{
  "d_model": 192,
  "norm_eps": 1e-05,
  "attn_scale": 0.177,
  "tie_embeddings": false,
  "seq_len": 1024
}
Each number is 128 + 32 x the weight over its row's rms, rounded and kept within 0 to 255. Layers, rows and columns count from 0. Numbers have three digits each. The size before them is the row's rms in percent of the matrix's.

# layer 4 MLP up, 320x192, rms 0.0607, rows 166-237, columns 64-127
113:127073110160156114108080087098162128099140118118081118085130132146104128118146126181103123133118090174076081159069123106138066070040125129143134104123114160112070156160126150104099113127120131
099:166161132112157100114130109167158122148121124074164108147060163114109072120229075147106058124152128201127159116181087161118124147148175146141100131090201133166137146134157130124126125089158159
084:120150136197179152132165163165103156170100134120139150165128103098229178125171135135114124147164150183137153098166138134129153114084152103115152138116146190092121174126146123121158076145143147
094:103147178139109162125213103155126116092144098162092145107177149138133162119084134112131141083143196077120150105119163129093138088184155125143154104100184093184128171155162196155114164106133104
094:113107122112115154123171147131111156085086079138148118098124108074169147138142117103097131155105134128130149151170112084087175105129102195126079183136101070082161098120154086136126123107119146
089:151163141141141139143159182116144109153129182122127065120183096195129150157128199149155063143155064171117066141085139124137065137130122109166064135143114185180110102092126153147147157198102113
094:175157072139081140125123151189125110109135096104140109111170129090149164081092141115192097172076130121111102122175109110137149111177133148133173090063113146123111128140124098164148115115150098
111:156093122055193147091134132145133102115126161081088118097113150156188131081138131134133101123176079109079115164072142195151147139111120130160123149127111160134128140187095175080079143142142095
099:100093147137130100189124140127124140081101104135047119168102105138128090131106131150075096120162169123116143119178154135149098115134128127168160077162105133124154144147132171034156102133143171
084:153153127186171098097100146109180104144133130113069118148177070157236159162143177166095201144128109153118124123136114079052141201151155104136127141158110074152142104043110168148097147164133114
086:066140142124108129147154137158061129111140143114135167170196173127162101116133123149155158129109202088111155129160077087205086108104071141160129112073099150115077117139171104106113126120137136
116:095143139136079095134192046175156103193145104189126155134084113127129078227126114115157112119097136161137157134173130112092123226123055124162182104081103112066155096116139109106124137098083156
105:095111125137102066181093128133175184104136109112088175097131098160140114136175182178107139141117099124140091142122165105103098153115096064111137121150176162098077135133108118117108171134099058
108:148142116181157154161127082152104177198140186114141126148160131115097138110172087118152157148163126149152168207122121138094117119166154091126129138073094100159187119111188169112163129117138084
100:155171163078138170138143137096148127122129159140065102131235086179202169173170176106151097113175129107140100139109116138128071091073162164151109120157118166140169093134083125142173175173080166
101:118146064121105127132128136156129164146127167147119145100106177097095139145082112113144137087108144131140165179053146102209114164119122146139109104136094162084117121190183090072096077123048126
104:138110124156113133137103060096169130124155105149154080116098103122148117130127129118151119123148125090109159092115165122156118141125145091091159139112119121066111085157079136174118095113176110
101:165103191162106142111153128151170149163141155169156147120117137091151072158148101171175100110130104147143120103134133140095148189086130096103127123142128084152104073119090158062193106126166160
113:126073144086136192172132157174125123157126125152084085086108073099060133103099171077130128133120084133138111124095098074157075080128080154099097123116119172140098142115131110108082138194144136
104:095115093170226123131155172134094190111070129084082156126144118119109089072095118112110118055162105171154187098120119181142099120069129143155100117162131163169109117139113135178117075121206116
100:180185160127093133122124098182154118111122070158091128115148140104174112087157142108095067130179153116092167064032174095087135138149192095107165158150112139079153176133190229141083106099119064
111:181089175098182180096160172136131166143075106097174133061090105081113134083077100099126191126151168154182136126128123136125137112173124173104099144142138088157179111097132169118104058108134093
095:149164126140044094115147097114102113122165153086157106108151218087116142143188124089126144150135163107087149133145147168172112116108135131095162118103181168060053118097154077150132121109148119
098:093098120113115149146122119157141160132136133165175062094109104156121161096160129099129132102098105192187103138139197082170136211104169188114138126079090098128109154139114167030077123172084102
088:083137130068103064120132130114196150071157079142171121144163126180149111153117157115146116135210115127118165083138100123127175164106116127085141147122111139122115073132156078148185124136086079
112:163124172137146099124069095106135113117126095158122161155107079120114132134134198105086106216146125184075086144142114175093148085107181168127096172134103077132137122146114127130103152183124160
096:108172143156138098117093138104122125093184166145114126158104115113135053121096132099117169151138106156172118141140096161162092130098134117121110112127142152132120152112120068143088182162212171
105:125160136171074065095125114128173162128163139118150126202142192128103103154117034136183119047148153145169109125127112142025168162106117099113134159113121105138163086087110076153178134099079141
104:143152130092144139161119116138060234178099143132106110086146097126161192098141113134123122165177068135144120123128131092152167093137122124122159189098104123139174099150211089103110124158140109
107:156130105152152135115131124163095143131131185149144073160126115135159159142107139129114077154148071105162079106114075129170123195119210148160167126141111108127103092132166134087125110103108161
092:165121143124107164113141125178118085131170143158152163120097184178123172194125120111077123152096127162159151125066136153115137109137060062158121171126207120107100209106105163164156129118122150
094:164127119141170079088068104106074133153119127154122124105083117155123181129128115111138181114175139133111049158136157146065149097145147149137126146133096161153098124161124125139068142119153104
105:189170118138110161132134191140112074136092087089135118164164151162179092112131121130120169125096080153085149120097136150093058141093095098130124146123091149102125142125048098099131185155062109
099:162112121138199151116087080054125109104096113149161134180084153081133079145169119129091163129142175139104087172123055154146160070070133113082155136182177074102105162100143071125157109146130150
105:139181127114186089144214147160095092137166067042081112108098150075104112163044059102100170075115128068093121109159155149124132105121145064160166144111144105093139107140130120141106109126130163
094:164140117160118185176135087147101165141169137152177145093148167132154083065142164098130067059104142084106162098137136186151114076129115133125122158138141148146106142123165147084121183147156153
113:127109117128104150123223136084103151160160130246122118124093113091119147086136120116110121166073114141160121126119136092149181132117103167094174116133114079127131117113183119057093085165108135
100:110174091136137152131160173111118189143055139135132070150173071121156146079136127112112193187104088075180069103202100127142140141086098064094137208168083138173154087107214124135137111117129116
086:109073163139116107126088103101160151092097119151105136078145133171119072082130182139141099175113119069086124135104132093140144105131175129104151097096087130202121090057119087141123106135122131
094:111091172099103129146145131107109132155062107164176120094111100087153092158071139147079177101115154096129128198194146138154147117100140151109154118090130083114129132131133105076090154146138167
092:169159136119050124121146182112168130144111133140142157188127174090114132131106101081117182073129127114146127103194140133086171186143125146165144124123138098163169105129123160125089142151096157
102:092091123092171101119119126122107147171145094093144120066088119114134106103151146172174131129196159105178126109110096113172062102160086149111143125127169207211113073132136102094093110077139128
098:075066110140132155105156094081086131175157079069138142131115155151072107128092138083129123157130138154108076110073140152144137126131084146200116143117152130112127091133100057130151147062126134
108:109136151154148184140155158114102173160118101167137077105087102138082137115160133100073145133092166181154140159145155136107111163111079116116130162201072169161094114121141099134165191148118114
101:115146130096138118137180183111131084136079112137071104145130076100145112139116091157146116129187128134179135153101080136102121113093127135129132118158107090155139120107135156077183142099088070
112:128074152158081112108111099172147129161125103152151122130121168162109101186165118093131113120098116115111151159106134112144165121171142175129172143052124118143079178121122135156101130112091139
103:111109089129146180155103144100163111129147100104064112105153100149127135122161165139125203151143087167094106058160192110136079138190153068050079100139112121108184111123098150127133114148091068
113:121116110154137118140114088117147133140150123100165137122127138144122127137152134134131172101141171136144185125155089105121076185191125113199137118071148129104127150133130180077120134069095133
093:098125062144141070131071132092110118082129073079013126107127091148138085138091124127151132162195108119174112084149087153144126085117135115182118114141142119145152067142052116132126170138168142
088:176169159106106151126114124090124124080114130111159109097131111088208140119109137118106141162121129097097053135139083145108165152156106129142122131149156107126078163095141168209112155108142125
095:148113106118138174102199187147127111125098075107176177131112133122133072128134112144135093126134159110103098105142101178044125065127091125128109148116109139133133173075062169155150110107111153
075:156089137142134075166095190153168119158141088087130107084122106138121131100129133117225124171160066140115162141165145101176093156115137134162116130147130153159142133131105154170147125056196063
086:097074112103075117128123139116103107127079083144129173172209123103115139161091095099115097140120112146129041124123097154133125221114129142111125129171107110199119074154116096158096081097128115
091:086107152123113109084111116157098114090154206159126162099069123114128083166144086107158134098056169138162160153052152086098122180102109166200128108137116140044148204121060152125135167099138172
106:077151087147132139104153133117135104146203176161062093202115131158172111159149053174109123145182162174144100087116117150136047138138154063111112061141119148128125172095174123089147155136127156
098:123096133088159124129178192088158069140119125091082183134129112165132157106135159138181110140121119132116128156135099097139079091124089157143080133159148136135124131159128195101146152137118142
086:129098160134136130101161101112091126151093064191158154125145091093086126128174105140139114132128189105127110137042103112037124113145225130094130151156204140120216132087155137147063089140123132
081:105133128132123101115134101067115110077138103175126143096110154183094128133179126138165125090090107136098117150116169137087191147095162136138183093102069096108160096066108124099079182077153140
105:173133132115133109142136121122154113143068093114098175127166145099133150182082091099137123123023140137131123123119071109084108173128087179190100127103130104112136130138130135169116120079099143
103:134127095123182112200097117073123146107063093148093102060140060159084138125154169167129119171120105176101161115147132146161100071141059110179116117186108103121129114149131108116114148106141161
112:083108132138101113129197097064154119133114059209124138053130125066157219159155121092131127127112138062124107087094133151150117162127120116113166101154051123132125128169161135093126125149121104
101:155166127166150128072120133144084087171110126143161124182116134122121138132137115114095092080125110135135144129094090139089143173088156130147138093166119114094057139106099108115115158136107137
105:151047157049085130125117131167082123117086134195142170095124133159143084084120139087101106128170175123109191183059194118123165137121186131096115148187152123187124150172083109087106089191154138
095:127088118081161191123173104133116132130183151140155192060127087133108101052171073144100180212118147165152115192120144128107131128155119172141184120107130105140159135184092123103159133153162101
091:117130142140091132119130106134184146125156157097140116126181062147130130158142103131142142154097159129169162135161091139053132137088130113160116141143104153102078085185144189105140066148110085
118:134130139127173159114145112136140088175116192067028127123115103152121148168178124133113100140182107122193180137083053161127154092140133184130165103130181132140149122101107121105116150080112133
100:072094123098207127088098072097146143131152124133146195104110152124052117128105102070111241101093148112148096097098185201116194155148143156134148116125132143146159042107161122161104093098116152
107:066173174099095114144170137113147131144121154160129134097156108132130162161160146189147137096110073087153053074091175136141119124131115126159162090126130093115092105136115118165075115149188155
116:202101106106124112114112157115130131132147070122112162147149117177136143150098093167128120137150137142125110171123068151105101117106204147186065140160149120129134127148085111162157174149100148
101:203116144145092097147156163125140098126171110173115153151175155098114155148108133156153119121095183109082116097097101122137166082115099164114104143158156130153110199151109153148127116198160220
092:106117135115187140180126134088112147145162108123135175120052117091117055072153079134137109157138172131151124143181178091143089131197130179156149161125180147109214129110100120154126151128136125
089:095114163115143108143076155119167092144112057130089139107199121107153077133134155131147130123085121109097202120130133153126150137166130177129120176138100130108137171075092100123139138127171116
# layer 4 MLP down (transposed), 320x192, rms 0.0582, rows 166-236, columns 64-127
111:080083107146150131032119132117117050106134112170125135080130151140092153139144137107124114141093142172100126149140110123154149138092119098116108089148048136144127106115076153105126143091121170
098:129152099140143122183102130176109122199121085166165141130154155164177100176170127099113136164189178185172137113124093149084118145153156165127101140097165147137188110153111149126167066146138142
085:168151133115138111133084173092122163099167124070164132057190133114121150117146131134140135132118081125126120155088139078113143173154102109150086091106103149158154139145172152154101098169163144
097:127103139074132097165132126132100065183159159113140144148092160180151113207143102134099151072070082101099132116126165165123092151168092160104170139089104136084132165100094102107114128088143177
096:162121136127156113216145135144144240120092101080109119105112135142132152174119130086143197100139145135101090115099157142119173105186092146120162216121150149121165084141142121132139118140162151
088:141096132125094092104119151139175143151102162132204095150093149158123149168138171151092180133151134107153111135143185147173169101056100114149098147122170144098130105070134049167129102165148107
094:141112155099135149178045119158143099144176189151178094121081141165161124206113147098130141171158102109178143149126058082091143115157165117110120093087103085094131131088113124121102133089120152
112:125139106106183147045145157149118117141121129076147152147209142104149132111189149146146113092119083148086090143136116168130121159102125128168112132143052173109118192127109122097154117130056138
108:134158100160143117147121117140093205127191125122141128103114110125133106114177125117153057179079140174164165114106092120101120102079101145127133122147150154079161083173079090158120121167073149
085:128137188106138107129190160091103153101101103078141108055094097133118125126102084124133103142150150139140152097099132145161174108111108113137126057148166209155084128117140101142121174126114131
091:094157111124121157169141143145048160093112130143192157149090133135133142177135114141125146179120121142118149140164141123121141122166087079068158094127153128132100112183131082162080093155140118
109:137112147115136083144165099180138123164076083094087119099133125128127110192130098135152096059160090083074202119135117135109188139100119135085122154084104156060144111059135166152093134113101156
098:095151145096179172008132105123107023114163145112096169123111134107135107139105135163095151143110156102140102094111126104177111093117113090157121166115093124150155077112134153154213131137155167
112:134135130159127149182147144134119117140126174096173153144116079132100167133131080055151133176170164170209047106134103125098123170172150175115089135137209095161090108192130148192111122123179061
099:110113113085200121106141079125163182136101124100203133061082094058127094107153145137133153145099148148164166129172093118115181142106170134129130144106171105170130158144141159085103176058167113
106:143100049168124075155094118136129112124178155078160088114103175143130131098112121078153164098121074119140130154111129117148129124180096170082164168095123138169158106204010167145172082162178130
102:077088117121156133071060108160121117194129131205202112211082164126157115107201088111142124167135102130155135118099157131132129143121152150051136082077140105113106088134135193128139126123130203
102:176113082137125058083078186115147149155167114167149143091076153139153109187149132091160112115150162096114163142081141135164157113120180116100105084086127105060161096046147143209123102168086183
105:099167077097157098170154124105136195162182110061123149094217135182095119110117177096119146119131179157171112127105129129127123104132101164154094163086118122097127146146134090176151097154184161
103:152089144158084108128109120122108124113096135104122063120164138156120146103139138125178103094167100110058113090127098218165149123060101123159127070068093165080116099165189129140041128147113091
098:143139131165100152194128131159162155074171165173125117110104164154127115128125157045132067131182144110134106099079147126163122131137139109134094164088167135080177114140130166181099104118108157
108:153168121138125105107080117166200136179184075123148122108119131144118147079174144149178126082129100115161145137115114142125122089093155103155130148095124121125127111116065200080114084151133170
099:077107144136052108130123072131136164126155138132144186131159172116115147146107212114100100107148113127140204155132135149136090105064163120144133156125115070210139170157160062174092151090150126
102:104086080098144152160032088162104177072102082124202076117133117114113140080109129031123103160157113109176120147173148132182150145119157173135115088103088128157107118181072166091083154103091139
094:149148150155053075134104072143117167128192092113159099114140158106093141133095093122129098132161080088106187120124138062130102161064133071089149099125191079173130095087184089158077152071100115
113:129141095093135168091118195141135131137116146088149101108080143127144145102115157096141221137100113124119071133148166099081148112140113141170138078160088119123124125160086146104109120121098126
094:079133130153150110134104118059100109162104120123100157096190137134143150137103078162137154155106127130177174103125107132081162133146109121085110087114111108091096129176185142105123111081142113
106:146133060143178142055132097120081109102191137119207134120140174116122105151161124196119039130169163136133105130084100139132102128118173111181122125143116102143123159085148107169120159062111149
114:162164163113108123193203144132083177149092182125162142169065071180171160149140100127119161141139132109194072136138107145107158123197117188133094103156186103124142131143140113202120146154180070
110:150113153130094131215099163157116170090089109112153131149175100078134153118109118105153147161149106101224134141172153074183131146139111138118156145119090131119143143132133084131144106158136077
095:134078132135108147141052150090085122114161135121097111162146168110108094140140111153060104127132162136169146166126148153100109146117088151163156141120162093133161174100159109149141109171076132
094:119084114192115128112195127157131145113128130105138139094130141128109098088080092160101136106123136095126151100169120105136151096149096103095111141139200078132103139097188141099162099082150103
104:160084129123164135056064095088113136110095129109092138167096191141115133146070076154122129162130135093111159145133107137119155130147189141101109108149125138066159178093134130131133175107090106
104:179144137096144094126138081098116128139072092164158101132137153148086042141152065132150161107150163116101134128160119154169148152129157175143159133200140122114174116089086121134078164120092139
104:108143177151121131252137100132132118138102203122155089101136122151169143105107161157097087161152100154139132130107084088160147064131152115092112064140106139114186161157111116074094138149168062
098:101145121117101115199144098120119167153150125091146181172122092163170148196162126096136149102122163161152161125108144157069165139095095185134115118135167160125133064182155070130116184138137132
109:100083138135155162117217085124075123108208115175164151123123080084158136040090151111118123193168132166110110101147117091112108129150108099111133118188174121138108130133154152066159119112113126
097:112100158131113119042058095115177006119156137157124134118130139141137065120115129124105100126120148148105131124060115119119140082126127116124094076065150131064116090135070156123105103109134157
091:164110114130174063062119124145190084108101108161189152188086127115138110102154114128098128141144149163129085103128122153103101114089204101179153098129178123197123073062139052185139087131131117
093:195116174124114147172141104136090073156103121187119174124146103154082125113097145211092165077090133145144085150164134121103101058147089124166190177171151100156137133144091087102194092127155156
092:068069100117149101117195094153111150142132093100162127091121127123182140127173153139119113090155102063107100133101165081176146106135147124101152148144137103116120138118162112134117114106107148
107:101126142136118145110099168156131137169146104098134124071087128093123069115113151082103083119084148112120111084129134109161091070176123105091161151160144135174110128118158186151080102102192156
100:051087137121164152127106158123125154180111074069098124079157155135134122094155105148117115112080121105094114119084136147096080117138098176119104136074099058101107084106140100119133058120147145
107:112156076121115079177140083138131208089144130141102164086161146156113118211114176133110131065088192150123068137107165131111142133116118126100100070145155168166115097151178112171126155091122189
102:172120117093105173119088140177140122070119136101112058138132100185094157141160146128130139185133125121107139180153126097065111144107122114185106118155157177157134130122145121081157119130107103
117:080119126154162134106112107115167179114127135066153096131111139113114110192166130084150134123173118159144131177127111078151127134083083116106105182121091159124162148082110178162153108157078110
110:182162077131164110136142087117141074202109105161102133146113168190097145174100128081143100062105156064090142117104102132147158124103155197198155125155183120127128134118063126171144181118125180
110:169060197160131170109104189152123045152116095114159151148116148098124140091125079084127122134161207165135165100113158159142153170138137174144144202106137131153149114119090142156103110147116106
093:126166096081140077064118141116129119112211103132085172125110114052101124165123162093105118139153127192131116119178127083096096152103114212158129082097158115129146131098131068143201167213152063
089:146142077100126179071155113107144205150111116086134141056088139119150140104136099139177101123180120129115165114072134144171112116104092132162125073036153152109107164166138154138139135198179064
096:087145095109094166192141103118091147121101146125181107159153109103168184155173096126082144191124139111163102177108135088087089166127116119116162138144094101153194071158184150114128154125083086
076:150142112094114100088062095106130156123083161093073143070095148102115139104147134134091070159130096092130123109148116184104092043103118121077085125123039125126198115149139081082152115176155085
084:107177114108144043142074164111110120086112071139123099129127139190101094118128102108168139132143173105126156137134115106102162133061122114186141130110085099098125168087112132102155160115084142
091:127150138125141103195149125108106234144137142111139129065134114129078151128084155154096089119157134147151126099112103056154131093180163172111092093141125134163135104146170166123078084123139134
112:156110145127099159081143087198179009120157130145106193148140130162146167144117165147108152145117120071114168151087117105133084146116174125080119139164123128143147158079164096115200116151159121
101:096142094152159112112148116100127145109207137116116175095122135090109172111143158142118095110148132170142126139182077095157118086128091095112118099215140137171061128136087167146142185142126121
087:083107097144167132181167184132104105156111166076140097159121094148138117143117150059159113125137155099127076089120162118123172116110201124091106121119134095127084074116150138093097082126095165
084:126147158138115102113142059138100125142095127127155152152129163115171084137153152145101111114166144060200171128134118103121077147031193108081103198131110146223106121084180090196108087133124138
104:171194145116146123116135119119091075145110106100163126108162118147125120129106114141154141116104138167162099129063140116110091146126131115127118132143101093108122102134132076150140111136139133
107:129147118099149124171133079149134121146157197173126174181069045128174075200093104131156102096165163103119084136115128087158120096159121117090118110130157092135164111181085119142221161126121091
111:090131079123146123119154046147125126094129143165172112132148128091080139104082117128111105067166123103131140115050137096157124145194100122139147156166126043103132082107084131144102114112084118
106:157179122159164100119142124119120136136097117135135104088152117108082169178087145122177089078136131197108116083155093095114081115159052096162152134146130111137110174092150102166151167095161154
100:116130120142093095060132141088127085156141118160146135146107111151138161161114115168155165177092172137118061157151165155108111137058091165150146132104168147105126114120086114170108152108075118
096:134086140123158106111188085091144134121045143131130083045066082121155158093160118133147087146127174141120136147120122127135145137118149119102088128113114135093111102131093165114087102097138100
088:149080179067092091148091122144165153061124176144107167120122113127139151155160102114108129095160126095136123141126122132154125138200158117070121147146138151107097140127175111142122078127125058
104:123116162096120153151117101147070095157121174097107152110129104162090159144167116131101111141158091141164132153094092185073133101112132203150159102091183092155171095165108121118101124129105125
106:126155132128133121104151104135112146106188140075089079114141118105105114152136144140132126119139215101145137136144103089110125076091131128129078209170167166103108100166129170188140092163120117
104:112144108133116117091097129126069162127134137156108109141124132111089151114089151167106117162061105102215118121160105127120094090215151161132148072171086079097078162145127144076122124160111143
114:108168133150159182087137154143130130161092118076070197091101133099147131162156212126180106158166161110092157144149117118102158092092155170115102119161165134146107142062122137162097154100154153
097:214139084137126147105144207131160100098134099201120127128110163156126191130133123166146114153087155108121112087148142128133126123071131147143100100143181139164120136101139142094160158136105092
093:062113144120146155175168172118115099137150135188166129130110143107168130092118121107124142132125171116159144125129183128078124162200152173159099165104157114101142133122134105160134155162079141
# layer 4 MLP gate, 320x192, rms 0.063, rows 167-237, columns 64-127
099:115113148168123166151111135078095146105103137068098142059171146111184179155115155108110080118142169139136103185183117130135139059104118122183107133115151174059052171135093155169124102172159101
078:154096132128124132106140123093122115132111117228114131160069110165171149127124140140120152188106148120154116195132191068149129227175153178099097136144142134133143109133129140071090130150106161
094:150114120076143124148129100128063157147130193157144165120070132098119130136158062106094158153092149157109105113113127117108133138102123156075194115162120137071111098132134034123085108155158133
098:112094141137152098189139157139159136143134119120111170129117136151131127140115117170196149154204135133110141125079122175123095143175152077146168117111234156161131132157179201143099113109104097
083:126100133127053146087131110138121140144148130145126155151120119144116080176085145158112119153145088107101198161163091103182155154102101145143124127104113052131102079144155080140143157111118131
091:108144168102155133144074150095157142121143137083098128100130081132150049119117158162164151106142093108123135128103131090094102132136147128113100135165102128180172171093135173095105099142103157
108:180101177037171136182165066144133139113103147142087112103094128161166111104108102125132114130119169181131161140106143166127173116172172138081142134094161158116146079196167126113083080134153099
109:198160102175116074119113117146140161160127165144141159147194090093070149131144116117157129192151158105074029091155109143159124149154148079126136113166127142203135085143146137193127130136153165
083:124115203091086164162118116135124099121149097170090129114150078132197183172176150143139146166136089136134095114104112144106103109130134101096103114164108089098128169133114163181122076145125079
083:042130059156180079135108118208128168162074164130148111173064125143086151174095137132147199122094156150129158131106158123135165137142116199130167104142148114115109076115097076131101123110171138
108:113129101172106194162186126107155113133137154099181089121101151123104112130113154139104171076078083186139102142142153112118131106110163124174161119121158096128094136109101146192151157108136131
098:157059100109104104130154103133133169140135082160126176100124135126112122092215111132130105145092113121103191162134190110074144159145156121075153137107176129038054129111142108099102060101078118
109:116111170070118079162192194087157121076103126157098104181115095122129155139121071099100145144147186089167103113130148112109167129131146171075140128147235101122063093183128126192092097136180127
099:131052125180093110108092115114140124127148116087150149099095143175081086154096093142143160138121203122129132177095105112130103147180173155114139134135146098166162109145157114151128126127077177
105:128150154163129116154136083056159120084122157105082097052102101163181131169074167160124139171111090180107143128116119090152093092171096132108192100140086165066169072162127112131094123133150122
102:140124158118104145178181101151077143121097126135110200134076159159082110118117125162168135124114214185185126106118133087133066118158123163123118131117151202134156140214179119075136116118119102
103:116127142089074159126165097088096111136126165155119095106096149160117098192092111119118158147097153163109159096097107118130119141118164160112173118146109152071103115168160184113103137171125141
113:140098120180148093100060080105117141139155164100141192174059128134154089146145088186145165116143160125136135099129130164140138153172146152180102109127159129131206099141141101146172078100078124
098:159083133136094154166136134119133174103120091171060126087166068144123070098125196130127146140143109109129098129155126135189151111155107096109097117157070118166124157154133165070113129122159144
097:145135152119079141110090126134104127100143164146104077116089157129159173103122163183164159150142153118126118115120104153172116115171154139135125121173139130108095154145112144149147173137136150
109:137174158103133130170109097122161172092130103115131146125129090145151137111177118186185142094160123133176144084141077191116142098139142161115176097090120096108143121047084122181166162128158080
095:152165172107104124134151150131114136149121096131092166152152123128129073088078146095132164090092074093098140207087119157135136188117122150163164117143113178110087119134108117125120128104181085
101:160107082133172136150155153127103100127096139052124078129218130187113131134077153107152115148150139115146115152122077114111155122128132149179116165164140136106157062104091078118139061145152169
092:094076149055122085167130119110094165044144067167192085125130075164165143137160118115125125150161093175168169109112116122122186163145153075101163138133105124120088133135144125103149120119146076
118:144114132137143120085194204142088096166138105186162171152140164098114103145111097150172107136129117154167162121097148131081187226107143139118131144094140096112149113125139122166138209141100059
090:165105187063092176157139113179179123117127118168123097135106096148141096140202152112130071184183124142114073113176152149150163131121132145070127116139130097175157144117114157106182144201160099
112:073134164124114182119097149151090160093156139184159124136110104112134125117145114233125104113153131101195130130152154075080132165107158109144138126140157151107137146100181111113172131132108105
106:137138169126092096161169163116163119074140135179151164209098131153152108163144051121148146112147226070179121158151128159100114120175163162107128121122211114102108122141155186160132112122159141
109:124093125135115185203031166110144165093146112142097091088186126144130149109117151124168177176093131100197123169132148079132150124131107137188111111191143163081176177083110117119132108167127101
091:116173202115123173130178136136128124136100120131161143064140042179125172089177159131102140195160135119117117160076078079129116106160126134118166106117141129143154122155152167111122162144170125
089:124062110138131109117084136130135155160142158183140097110107082175142133113117138150120204137072135093135094144162175117080161154220156169099133130094136137082190178105159073123115155128131072
104:125119141128099125152203168167156122158088098078153087138155076168106136076150123104151065133145064185139116175150145146171063114086083069090129106155090128205066160178093135084115146132157116
099:154152109147093127130071125157097130126171196106133150201119200122166126150103105124110106092130133138088146168128125165106171138129105141135081122113168157140107125194159129151214084130140107
102:132151110126095096078140130087190156116118167140159109213123126168089116133175106113204140136134093108079137193162160126133138108147138117144146142101119124158109140077119116106135163076085125
096:104103193098148087132154129121165109144080169106098129189059110096096105173115036093102177157164197202171117152134108098054127170145150179125126125137186177135181088154141095163073106120140155
108:121063163098137096157110062125146115097126103069107212107101094174108122161102163169125173104171124096102092124157137108146133092172169153143078124113153157130137085170086150146140107143151131
112:106129059111146127085170099080163125138089110157089107144103109143148121095111114137125142185045096074142124126187118119115195141105156108150154127135067192165148127097145101112113164123143149
087:107179119131121109131110087134120111136149172101125132095095119125166092088133163079149119163156134097174152123161150155192158190131133162087081149161118110100092129170158071128074113184134084
094:143132136112133126167072149117140132069170142173108130089112116130102132140157116124118121129165138102153061094122110122134130129160164114165164114123147124053119151167130139134143162190160105
093:112068115125135162095135163158123137153111163107163124112121135073152149104182143145100210110129099115104070127179224092161153174126178146095132120138143129079098129093167104133133137096141070
103:225176138111092181113124123111158138107083172148150063149158132125161166138092084120125094132124121136147131152159078155124179118092158179144072137126120101111102202109127114114175121168122174
090:228125133122114123106132174086144122126138116144065114114162136120198128154126175126103149162159144100103180155121142123173141090157139145137089128182108155133066188176108154145152119178128090
120:123094153110105074164171089113170127095093162094084170134125141121142118104119156149133085086191131125117129151177154138141100063186125099148149121124208139149150112138156124141100096118133115
098:136132131160079192148149140182126178112148176192155168159151107150158149177124096093130210147108186111139113110120158099133167149155117145147160133145066129070092121117157069188115145126140107
115:083099127131085136160139117102161165122118097124091063157079112143110059127092100183149067134157124140176117145101068119106144145150113114091097144147107075142174168112105161117125118158135172
106:075146184124119064163059098110160128097176075116118134109052117080127108087180123123191145108118095090148149146103149082124136156101132124050140118143148118091076163146129090116078144141119136
115:157138142147133073142142066110107150057100131094155099109083105183149095150175122184148086101166123135095167141150169108133114070120136159193111041104139171128152118150123114162148118074136118
094:108099126075113159097164183153163171139127212183136098158114156063080152077118135121124111073156221105128140111186176088145129171135162119096140119149153136121113172121174123078125071132137038
089:102108130083086066149134096151155170117097107074129091109137079104162136083134191116103158101089168157085060087152148138074129157141098114132153149127098157190195126097135117143106148103110076
093:144141155122073150094091123095138113157171102097126139096165136175135164112128143120120104032182137104092123179115120127154101087106130093138140151162116096158141128179109103129176117175144169
076:199144143129100177140175105174076087116126109091194147092177154124121187148140099127095115175104150156084080143104084106128137084111141140113165177112136174064146208144160142180164072154180165
083:151121122068077082164117155117181099144070078168168145184139108119176088140129140064119101186121128140094138139083138128215064180112123153069123099127122143158135145174132150062100123132167081
089:111122126151121166100122083104141106161148071094132157102130169103152105072088098138136046176118091116139111132112119105111164168134117112140156127113136164109159143156162082198082103162122146
105:129117156126111084123158157124140157114153150181162114109089138159106105115107125180153158133103136091173174161140190089065181200134103136181170154095157081079127124187114188135140196141114121
101:151133134119089116150143110152146145094132141153127120103175112118103120128151115123144126110097176179175098039136123155129170134078148128126107089175152140102148173119166111133114083164165092
091:168112169163088090126129161122157124164139188126122128096125128140161169117133121112160128163122138127106113172140108137081059087177045129101108120077144108145165148158123152107187156161118144
079:082091145094087053142198110124103077127153158163120188159126143155110100165093115115086106149119118119139163144173137139140118187108129132141170165110167106110092089138113086109121085150082087
099:138126129128145144121135132122100115119137178058145093103140171158108106062110091159146113130170198124156147130146114183120154098106194096160091144127141125152132112096125145131151089114187176
108:105126153156072134153180140136185108147090144122175108149173093128149127174214144091120076124134090112106154185138137115130055168121162081149172114222118139156130030131185121164129189109112127
114:170151095099142114172133116082105104130098140106082151094160125117197142087100118145144111181142137146094093151090090141190125075140154133110140121177109120149110103188105156185112076172157071
109:075081107054119110107084059106109152111149179124068126145096137144156097051201086130161183175132150088169153173117143099116120150147178195091085133126141192170180125173102123123120126181113084
097:124133123083112135148141117123124122142222135137111154148092154118120062122156075131080187126129127043104130116097156106202099126141091101124140114122118161069163129156117087094133159139145177
097:127102112130155089189132162097114181077157130056090148125160084120108143047172096111105131131173142192130150095173105108162147089142150154108092143153146148146090127110099153176130105139200094
089:109092152099190069133143175149121119139168080079087117136175168114129070107140136071127137131168134126067133152152128151133148154172130148090132151068163149165103134143127086085134097144120174
118:124151116126105102152147089113125170079141092193185130174117164126153092095100090086144157162072171140066090124165161086132119162128137074107122135131077100117096120164160166182130119170173110
102:176104130066148163130176194118171110107145110148182072108151154120182082086119128107081076128126070148097092109087161096142119137139069147101151124142122119121146088151121047061081119125131149
103:134142166049177117174123111113162116065119115077115082116139114165125156130160136143120097099152091127163115100191164131131045110117124078156119109176151140149101078137097074115128092115074135
110:148123129146125164186149118088144174109150135127067127095136132125085144167104162152133089112193175136139147082161138111141087094105093132144112099123139157163153165149166126071138084183134131
102:215142102149116138175136118091086160113154150105130102130132124140145120096090140135179144154109101177112178094106074133200168073155145152154099117147158131128120144117122174136140065164177131
097:149091137132057143110133166155102111104093163152084086151132122231138208205115141128124156106091115111126085118055120153118182128122137092142159093145102152155080166118181116119098140141127080
086:106145147179139113102123200137120109151069162166175150160084151104170067148116077105135123135163113110135137118120134151111159179105129086102120130116130086083125108155176121094081185123108174